config = dict(
    head_dim=64,
    lr_mult_o=1.65,
    train_tokens=392900000,
)
Each number is 128 + 24 x the weight over the matrix's rms, rounded and kept within 0 to 255. Layers, rows and columns count from 0. Numbers have three digits each.

# layer 3 MLP up, 576x192, rms 0.252, rows 498-575, columns 96-191
118123150167123134136133099115139112072160184128130130125078157121124125117133114100091149110124156106101147145098106134116146099126127083103130147129139136122131143116080146133080147100127094151087142075149161114108087140136142134126118118132130123154142096183117137106106115100083125149
117129112156167142161106157144139140100125118152125122118089151139141129108151084069134126118124131124114128117152144122175103118131135141123120118149121113132174132121117132149113090119153112116149093132149085161126160112135129180137109140103110124155136115159122107120152089092169113114
120094127088167136112149110121099093121128166098126116131135140142161140112186137138119091154144068161138137096124163144120119143133119097133119132158103168100135106144102124201113137108106157123098107090119083117115109132132156097135115147108144126152155115107125094147139122097113105099
168127119149139145126110128134113138152140180141148098115117127123127112077122127156148112126133190125114132134110137175134154095137150147157116060165103143157128117134139164125137109139155173080131120133086110139198132095132071107114161146136130143118134108160110141163151128151188131127
085098104129150124157135131073144130095155146124151100144117199110159169115135134162090123132104162083133147090133093141095095143126136156150113108135156116107136091150148154143173095153122149173106156167132148118187137137124141119159136103107103130092105121112124150135121130180139123123
115152061125158122188109116141111122125131141123108143133083137116070121150133124131144116095149159083113141151106148093093089155119131114127120088124124155117135111097104138082094139135165121134150130154091109094104144147154141121132119140158128125134117132159136117120110145122135118089
134145149141091119120096165110154145052110177115166128138146119100110102114172123119092129068096107182143167144127109153170159103138135113108110172159147128152095139111147120131083129077165096126124122089114109106127127088123146110100127122144137124104141097131151089109107137103149127128
137086109153135099151107148169136143113083118131114130165076120133137121095124107150129113125109125124147115095096139119138144133136161145148129116092143131119097121119118134158118157150121092157123118120099149099187102119128121098130131161127130119080129111134137117090125129120131135158
121134160136118143156156164166161071130102120147151096150104137129129128120145146116121141121136072126087131124118163135138114128129131123115142144134129129141086126131117122143070147155096114112132110071144099135165098109124147136114110150135163134092090205104148121136115140099104119145
131133169180111102123064128105134149112131101111159122107106147135144144097102119125178139129120101115117148128106176101116117119083145124149143173099118115101104164123134175154089183111107070124092134145143093121145108096140136128131110122070101159121073134133134109119111144118154170116
152127123137142112097149120118122111098145094138131141127134141085171125130132100129168139144128147124140123125146121150120155105089133117112094111123140115145169137102140174155138110125066090139117116128103140124140155108084106123136145095105140180142128133171103106120189121079114117089
146144094107145121088095104105118161150074122151139107067124103132130158124152083155129139128103177153173110163141169112130151137120133086092129129136091170111153139113118152127129101139106141165147138148130121164155099115123139166112135163138138124145143122112133137094095061130155111149
140118103143154083150122114139120135115116107114107121096169119183092153123111124150172107111112146125175132140131136127167117085090140118116123154123141145106151145135093119130155103092111169066149111140118135128099130148128079132126160137103153117118120096176160135095104058109103125139
145120148145099159140164157129123126149119119137115123111096143113152131095152154110119123142109164120150127134109165157132100128076059110122089130159135124140138116141116116108118097108178129090077106130140163129095143114104091184115146144148124135088147155129136154155113118113142141106
130101191094157141132138169201139156178127137183123178133142131164116135046125157140121117123157107121131133165110097117146147148195143088144129153104172172056117114134121164139169122123102103097110106161140148145140216122101056089158147162092112130086123174175114087146094095080151099137
122151107124104071153179125138142082136095142102113111165144177107086098167144092112153143088129147150110145147113172173145086128105118129117142096162163156140164120164138125138164136150110156150113132108121181175091131120205130123139097106159137125090125099121109148122108118125122162143
119128162125176156128106138134080144125117108156176098118114117142158162064167133081145110120099129082127130105143166182148145148145123142107133156145117145100127120139094146149130109137141131135131133126129083145118156098116130119109093136148165146104153109113122098136128147096141145144
098129106118127156147107152125145117157162147090190115147164150110123142163135097130140122165156122129158121156120120080179126088121136098083121096131136161132132187129067100173143121128117173128131140116106119126113120132128155108135138132095124172135147146109139125135169117139127129095
147121142119094171148164141129123151139130111114104153144174106119164116111108130147120104163135109148131108123109106153118132077174154168149132091105092129152147123136167107084124126107142128088146114169103115112138101139144130108191125167097092154127149149107101123115120071108072123132
104140117143096164070157177093090115153092098125140128102147131127125121064133116097125075128131141155155127131122120096101112102074127112098106155112127172090192115130153107144102135162090087149156127118139126118108127101165121127156073133147150176122157091101103118132137099123177103129
110153183122132117130126106193151120123114160117109177139111126146143170083143127098113110154097104085137144092117138171112097131144127121148158087125181149143126090133135145170150152120102110172098115110132147135151148095110132091109128162110136129091203125154129082157170116131096112105
153155157091139132112148137144124075089110162127106113148156121146110106143139110131118119089142139113110155093090138128149095144115150100129102111109164142104143144135157097155133088173161145097095135158133131159139104068124098086123121140133155145151124142154131167144151089135132158118
123139157139114129096138146152106162078107094095136126127143148111124107143131088137129142124178129126112138110134142130118121109094113151162142123130116103100157127141134127131095089132157171112106113127095154114168130120135106163124127149135093163178134136088089124163082145124158123113
117101109153117133154146106128176105181118130146139103154115128089104150106143110137074121126117099140145130195124167106132106132135095096128113111156141168114123101133141145152147086156146106124098110070149132137138133117140117114132110107153137142098137142136127130109174114135139124134
129075126151131147137106119081125109134133117147130131104130125138148120149125176120172144136119107117136138123129117121149111150119138176118139145124159109127118098108136135078122106093097176082134105140100150106146141148094171090138107124153166105132121123118154108093141113074108112113
110087113142141119098148120151139132149077131164145143109131103114113120125120090188116113105110129121123136131091121079088164083104142137130138108132156150117127094114127139099120110132165126131120093137105111127150111105111191133100121142126129107162131137130108091093116094134113121136
151123140136113127124133115091160118141105157194170135110084116159141167138143105146145099135133137103131140161134159128154128143146152163156117136104118143110110122139129135153138160140141162158067163114130130132156139106160112124152147128112116130112157144147119131120092156129127129132
173110091132085164102113164164109098091125135174138151221121157101161141141142097082111149135090149102124099143132162133122154141105169142108131107145145117104104109149144169144123150156119109116109102124113149140123134118148131123127146158128107140145122095112075111128160140136106112117
118162134071142126141089113100150150121123145110140145155156085133168155160111128137100082151133145105196137149141120104115087116133111143130090127131141153157132135111096107176105153120110128129111161101131107096144109140127155132148127135159134122125126113144117097161119146088130121124
131115130124117116119131134123109120125126133133125123154099073153113144158146122128144138124135117114162129106155081155149189185102097087091082120116139135165102121158155117076153137140112123167118123121108148121115099093119156098151170086129170147106141124111157134120129158156095126126
156100130133117138133103164139103085106090102098137136080141145121153130125155120131159134114129127133107134076131108138104121112122116153092080143129117125141098155130149122117158094105124108124154122128130149149144119159116131115141126123100072119077143097120116139174088127095126101067
087080128111184110146107126102139124134130133139154129101132098134100107133148096138138095165131111112146131157113126111160118080134124145084131099102137113137122137120132154113134130119119118118164095159144165100118156122126142125128172160139154112146152132104124128170100118140140130162
119149171080109167113126152127121057136149130117157115123090132118133118095152116131090123174148126157095133105142176160115142130146091172139121091153127154108134142124131134151145132129102113156163103104137108084117158157119114127146114136105098146097119106139158112113065167090089078127
167155131100119135095148139114109119130114124121136103119117120146088150153135098128154110120127100094105158160109188137136122103135147139098109111086080110123143109106129155107102168134102122112109105108109133141152056170144138118099114121080105110171134151136106111076056096120103175120
174115161131158146142108108135148150104110118126107110134126104115084120157135130091125107144117156086134138176108100097088143146119148160101075122105135133125144116108146140173143125121119118086119125121096156066144112132126149092132137141102149122138149115119106116122152099116132107127
141131140140160120151110135171109087122135116120144142127170139139150164130115104115138120100074100142126128076145105110092152133101114153120092121105150128135139163166060141163154106121117105109114146137109117175127134109076112140117117130134129128130115092179134147169138154128133105115
154158055122096113144101107084133133161098117122125126140111121154118157098094131175134137124148109166160148151117152118147158150129135137143091122108122185101132157149149096119140080105137121108090127106128148077145142137102172138173116103165130144146135093134128116164154094130125114143
130121094133119158142108135118125118121111108123148075151135172133133130157133085128098177106104147130129138132101135129173137176120107083080102116140124151108127142128122145085132101134171102102146079114138156141117132122097135141161106096113152123168162118094073172148119119162113144092
121123148141123155110145119137122111131135139117126149143145110152128153127134146069122148125120166075154127097130139144121124136155115156126156151090089114111105132165139139148123187133121148144092132102105154127113143122120108153165087121151137202127130119137125147143147162151126089139
121109065138135168135094068161141151097147107142097112127152137120142121103145082151130111083106176097130134167104139108146149085090127141128102123130126110133120137143165106153117090107127118143165169142121101102112168133085107121110172129117107167124118107129081174132099116159141110130
099146147085119142125136155171134144123107119126118119093057099102110143089119135122099173123153117141199120101113072104104099126075104074124097138117133121067084137104093170145078108099160128124125151157127090173126142137173099114134136092122153143118155135163124149131055104136088127133
104141155079121149115113052138160139137120156114152118108132125137110126107141138140165133131125068149114157153137167124139108112128092172075123103141115151131130132101152109150139150112150141106125132137140094118134098100104124089144098146111142143127126139129148148135113131113129142136
138151142134114125123115117152177115116142100126162109106131148118183116132143103127146143126101096133172157141139181083086136121168062112129122153148129120131110169104101143101097084132129126147149178106131111083102163073104159113121134109170089102149151133174127132147167078155173138139
054109106099072132061146143140148127109117142112148138127092134131130111154146101086131134123119081116081123162155124150134081095136134149184100133151095133154115126095130133125131172141120122196123144113083139105088092133096117123105126145109111141166164123140098124093129083116140138128
102155120172172091145123124139140128120142151139147163140128093141155123127120112087162147096062127110094096083129111154104180137134136094123118109147084138167129166117067145081103113191090106160085164131121113129129115153143158172153130115177124120153138111152112112165125100124140139135
127114129144045140143114129105105132129105135165152133132136101129105140122114123124166122152120169146171152136131119180159146127122084152103181126112177143085115156132122122111139129110148121127116118178121127152144098149095099112095123060119149140110122110132080116148117142135133124140
138122117107055141124098122121168153131183110122153136148137116106100133114134147100123161153104146120133113096150174106142168109168126113107139140110146134118132145132124201119127069142146160172099108076109090156153140118073151124092105097084091156107126107114108105154144122098119112123
152134161131115167113164140111131114137132129125171135081141128097126139145179087134097143115167105146131159106103163153118135105151142121137124141142133128098131113120093117112116146135115132103159115179175127133089072160136166128124122149082104108125119165159180105141130089130134114118
154086128124143097155104124120080166157074167087126142116135128168122162115120137135133108124130094140122122165108152200098127171088122102126101103096114140136145104114121144126097105087147170114102141177132081106132117158132123159125168154097119139149122128136150086110141126165108137147
128160108127079121116188188165125097113119113104152100140114128129138159110126117146116154159116124127096164142153087155136105116125105126114093159129167146138163112144158110159120173116121093180147104117152158100150098136125130116108083121074084112142109141105150109090125132141077112112
119121117106190158152096158061128119160128146150134098110123111147153123125147134099111171069168106116123148096119093102130097136118169168152101140119151149137120116174108123139096123146077118130094131138125138142102139140133111132129118129118128132139143128148141136085111122134133089107
144161140181119097154138150132096120072096127192146095123133153110095102116121139097153108123097143164097168156096120092133090128145105113059144167097178168082119138119138093103108132110158097084149105145161108116097133151135152114138122095130115143132095098150095137132125114169126129144
124120122146127153118104094128135133128130140119124155168146114109107118123165162164114144155150094129085134178132155173116112084132127110099140087130134134127098113122153117139129108132105129125125072116090137117080151092127124078087154142134108130125103118113140146155124078129139157168
098104156122106127161116122131155100155145173135116108121106113133096144167132120151110106106138109107087150100103153114144098190153185134081125147094108123125103132122129108145128165150170120105152135157123137119118093195176136123130105127109139138120122133105113132149176111111167175096
133131150116177078119120150134112127124125137134150144127108130111108113102117093131096132149138136134120105110114150148110148138117149101124088128173130111153135134132085103083161103151154109112163158156125083140127128123136145116157112133118090104155137121119146123131128162069086120131
080122144149165113166128142178131105153110102140128123133152179096123091108143106120174082120164155145124129085170138137115171068139139091129154126112138152067147147107144168120130184085178124154144140133091144087138119128078102179130124166128115137153156099199173141118194101125153119144
168151130157119117139123148136169172125167133116120157158130128103118159169134104093166123104088134157132146075123136136076156151129120143143116148105092143091073114096129166092096081180057107082122133075118059113148137138126135140132129116139128128132107078126153109151147113167155106142
118128130134159144175150134095144106139181116109143087122140127087141121098078095115195160131067118093138150116075116126029134158142104127144107163098129162107105143100111075098112115124164123113081104115162136114158109131170112132154136129121113117109165118143176152142148104082127066173
081150098174107134126157135120097171129109124132122130167115157126147120133103141151130165119148162143129113124137085121094113091114155098131155115176170143066114182104172165110130099111129125135092162120148132155133156150111110137134143147162157139147124144147083123186127097082139129118
151153127123086112132114140143120122076157150139133111139127115108099102122159153136123149136113151120140132129120130106145129124143126133119076125156081136092124137149108123109140114127100195081134103119112127165120156138142146109128122106104113103100100101146120153118191101135123109135
144124129094151136120112150146142110117120160130150141109160114112116126161141133142091137133164163121120153099155137118113137162110087128145091152161114132065127124117091119102093142096149125148102138146109122176130110124122163117117131114092181145086108158139124123107155128120139154111
112146092133141150084105116139163097155140139119173104117092160116109108111159118143110102104117172153081127123132145143105109124132131102142121132178139112169107142098124124137157092079109108126129143142128117108159143117130078126150129163081168116135146079122128128136127160148121093116
125135127114120144152151150108130121097172168148150113101117099121129110164169117150115153136191105133130146151095132178107141121148146143101135143074118100132107098168158166125100111141148106123122152122166141070147129128106163108137135121110136159139122129155175139124081146144123108107
134179127142159153123120117121115128104152139135134099129153102129139117098117112140142092135132115137072146086144167132113130130155130119170139120097125122092086127137141175097141092139145177118104151088108150165166144138173142080127119115107107149141125115153150132106129110099092130148
104112128107125147114120151151109152147128093123121101099101101101122122125123090079132143059118103123119151109155117141118137111151109089130135125136138105114115075158102130099129144162132130141144149104127151148156128178101121150145095137090120116092136131126154114172135125147139159110
192164099125098129114141153148139130133135146174139149139156112145162126131159117129140133144139152152184122098153141170105134127160139100131134141135088112108126143111118141105121152141145154090142105100109097152124139105136140134147143135154130125126154111179109105121083115095146091163
167142120126124103117087150119147151121123130119124132144146107143118145102146138094138113159119122139154133124169168127134113133123181161147150109116130152095121112119155127145141116129127127119112113145135137192154159146141140136136120130087108129132147098139148139137122110129103151078
113127154118161127097120098139119103112159157081126164115127128163120147119113152135167117147149158119119168082110119137152120053143141120124121084130101168126156106134166115114140139121082146129156124134145132115140145084125161097141114129109119129084112104112164142152146126137111163143
148130115139149119098104105118113128177142135104139138138159129117190128122095112115129155201124115133125117159149164107115136124131144128125140182146152148151158149134141121156101143108132191129123096115104112141121121156079104163145137114096108138145106136115160115111150115162152178125
086140115106132146184127170144135099104150143134116116140107088108082087119162102105113127128079142144091138091132113144106137079120107136147126137119078143115137147136140144139127122128136119139163139144146128109113121091140176121157142138106137126128172066123138090153117140118158131157
132155103140166090137081157106085146112116109117128091117147113186167124142130135130152168122115150122152110121078123111164171128117131099125132134101118133125104141112113141146157094147190114150134107133101116146076135117147110141120096115105113134158113125137077140103116126122130145117
111143136096114119153101157118107155141152119117139099128145104124181123120122142106097167152104105074128143107143131133177142128113081125096149141144180144159107130140138128130116112159131130096123092136128125108119119152126115113071086150090108132115103134139152140111121154162131134096
118114118109142134161086161145120124126129127146136123133105099140116126081126116138097168118142153113110143131148124127123123187147065137135139126097132132140074090125102168151120126180131145141121123124136111149135110133125142080151165101115117148117127102130134123132104128125114109135
146114087115108149141107134100110105116162146099137128105137162093124110137123146123114162088116103149090134148073135149173135118101143117115173109090145129189139161146108064087097154093165128165143104146096116138102138115113109101130141132145157140135136099083114121146141110106150147105
138139144135124135119086120142130151119101139125151078114095095130083121194132096143103130081082122157142135120112135175119156144087134086117135130142134100133152101159097123091123115147129125147119135125131116152134162167134132134131122150129105116132137121096132102101079133099144134111
126131129129150115162134075127117144113121108095108073144160121145134130120097123159155135117153157134142162113100128097119122140076148126111174094086121099091136142146149068098166139111126102129065157188112123142114135129124105153140122113109100135137094113136115136104123102135109100155
105122141151146108121096131148118106199165114135141133146163104117121093119144155117124125107142124118135124118139097094150139157113160096121134175167133099112106131094135115094097101153179109136142128139130130111140112102188093116165085146135111133128155143115064096131101175153113141152
124157165102120134094125103115113161116114130075134130127098103120158148145146114142176099118176165153136106118112151157123137138116124133146118121102139131115137135072130129134072175062112115111101068111100097143161153122092105140129164106121114129120183083097145162126137146132133090123